Weights of a small transformer language model: 1.01M parameters.
Each number is 128 + 24 x the weight over its row's rms, rounded and kept within 0 to 255. Layers, rows and columns count from 0. Numbers have three digits each. The size before them is the row's rms in percent of the matrix's.

# layer 11 MLP down, 64x256, rms 0.0792, rows 51-63, columns 0-63
108:132130126142104172138114140064115119106077129129109120143141080201084157131127141104087126135159063136112127152108133122137145068107124139130104155142141094123133120122130162124106159147131129
091:112132157089092071106141089119120113157132109128107157154144125144152132144103150126120098102111130141167139132130103097114092142128105093099109126097124095098104135081115124147123085100149096
109:130108106158135163108103134109103118159100089124102085094114154166146091104148155151071115118158123136134162107098106155088136148182114106159134086134140134142128139088116155142100121139146108
110:126148132071081160110113102158126147133113117163114116086122157122154117132133103067115150150141098110098115115078131115114106150112160148168091162182140163133115095086081156117101135137156130
103:124079093110098134106110109103159105140112159114136129097154138105142100145099099093144157142167151076113099120163112118109093074113104156152130114108120119139161114152151113099135132114115148
100:123116165090122144102117124108125165151119131123129114155158130126141164122111129136133163118142140115141145154106130100077133073160132131095160119135152117136085158093119134128105138118155116
093:110177095112131128131116125093141139089134118113126132095130107123148112126146152127140154114092146122183096118152126167124119159172153161090147124130137162060135131167128147134145102132137091
098:116132133140151130108160149121052116134106144169140093144097083101093128180146150144113146177153121126140098158180116076141122123119143102091146124095143157119114098122106120163113087073107146
105:097136102119155130137107133130115116125089141116116142140125153145134145149106142159150135124120141104133128113155071135091094172173140113127117096122103206145207147128154123134128160159113125
104:106113121126122092113134085116105117122085187156153130125172153117132135159126154123134094160085123144137111146115141142134115130083120171150111148156146107126086126138149171141109138126138129
102:135125110150109194111132143082084143141181088130140122111128151117144151119068143145161106116109150133154159114160104122149138115155136116097085119083186119085135147157137136111099120130165114
102:147135101130142164146143069132118158139161110103139139128109109129141111122147168105114102135150092113134053127116107137150160149077124197162128116142082137180170135131162105126096114137145162
102:104181136097146124119162108115177131130126158164160120114101112141136135111146115076098146125119112171114143152141134118106167128120126181090148128127155129140187112151093150123114157096122094